Each number is 500 + 40 x the weight over its row's rms, rounded and kept within 0 to 999. Layers, rows and columns count from 0. Numbers have three digits each. The size before them is the row's rms in percent of the matrix's.

# layer 3 MLP down (transposed), 768x192, rms 0.067, rows 759-767, columns 96-143
099:422488449473534524519471519505450533487498446488506540541517479501472448420487541502577544528530467569527530502500495519494483412473538424490518
093:495477497512422468542430497468518504514484567484486449559567418504499466495528596463487438513482445496493510460460454468499522566471547518480578
114:482465499523440423540514483497440501575581494520454469471559609527496490505479582546502492564575546503571496562504482405541511525404560501513553
097:472499474537506529528544434516497463509472552493445498408519499471517463534479514552518444451448564570469446550509498453494527539426433533516504
110:462442570591543467473482498441528462532463535446498464465530486517493546483445542531539449550518546466569492519490520523448420499534473579473479
087:480478538572492507547502500461444482544508494524515473531471486532510528524480532517440459478491498566460498503490528498539513568461502492540492
096:503522529489492452441436418463573560514488510558504496494500528524524521409493518538452461556536574463552571446519498528479462539429508466494567
113:459454531473519460498520508495513460579529486512550500451504475424528569457484398473498554435472445464454496531512441445451502558464488580506455
087:482568526524511413571476507420497515553448550516484492461494522480505566492527552525441493529435492503531516485514518479506526445475469474523480
# layer 3 MLP up, 768x192, rms 0.0671, rows 760-767, columns 96-143
099:438456499555477427556523490552571539539470436431472489501440538507412517514485442494456586502499499478429503562481459456499504509543485491514508
109:427504439532496449560525529465496503486490566549472495474525535568469489495454472533541513466509528449529485525463529503491491490483456556419549
100:484504530475477494514515567505436478484420517450504540501482545483478508623478538457461559496579515539506549516540500507509505476543554490447503
105:518510469470485547460485440522421443499473496532541452479440485504553577512519524513475507537469490572463460475503468467485534485491477505468566
087:596514534518501491445453525540548465544463462454474478522488520545521533510543493489512510484511498528455450505418553518452588515519516485506511
101:444467485473498474536520523455441484465483559568508488527506543432476493538508471532437577427447468474545514508504541485608504454566562488512488
109:523509496498595439529558487508554520449477527368459521527515519484536493526550466522476431509469534547487458486460462473486490495500555529575494
095:515496476552508514446543462532562498545487435538537521475402476514455493408499499488471555509464491477462573458524529482416495508458527479528466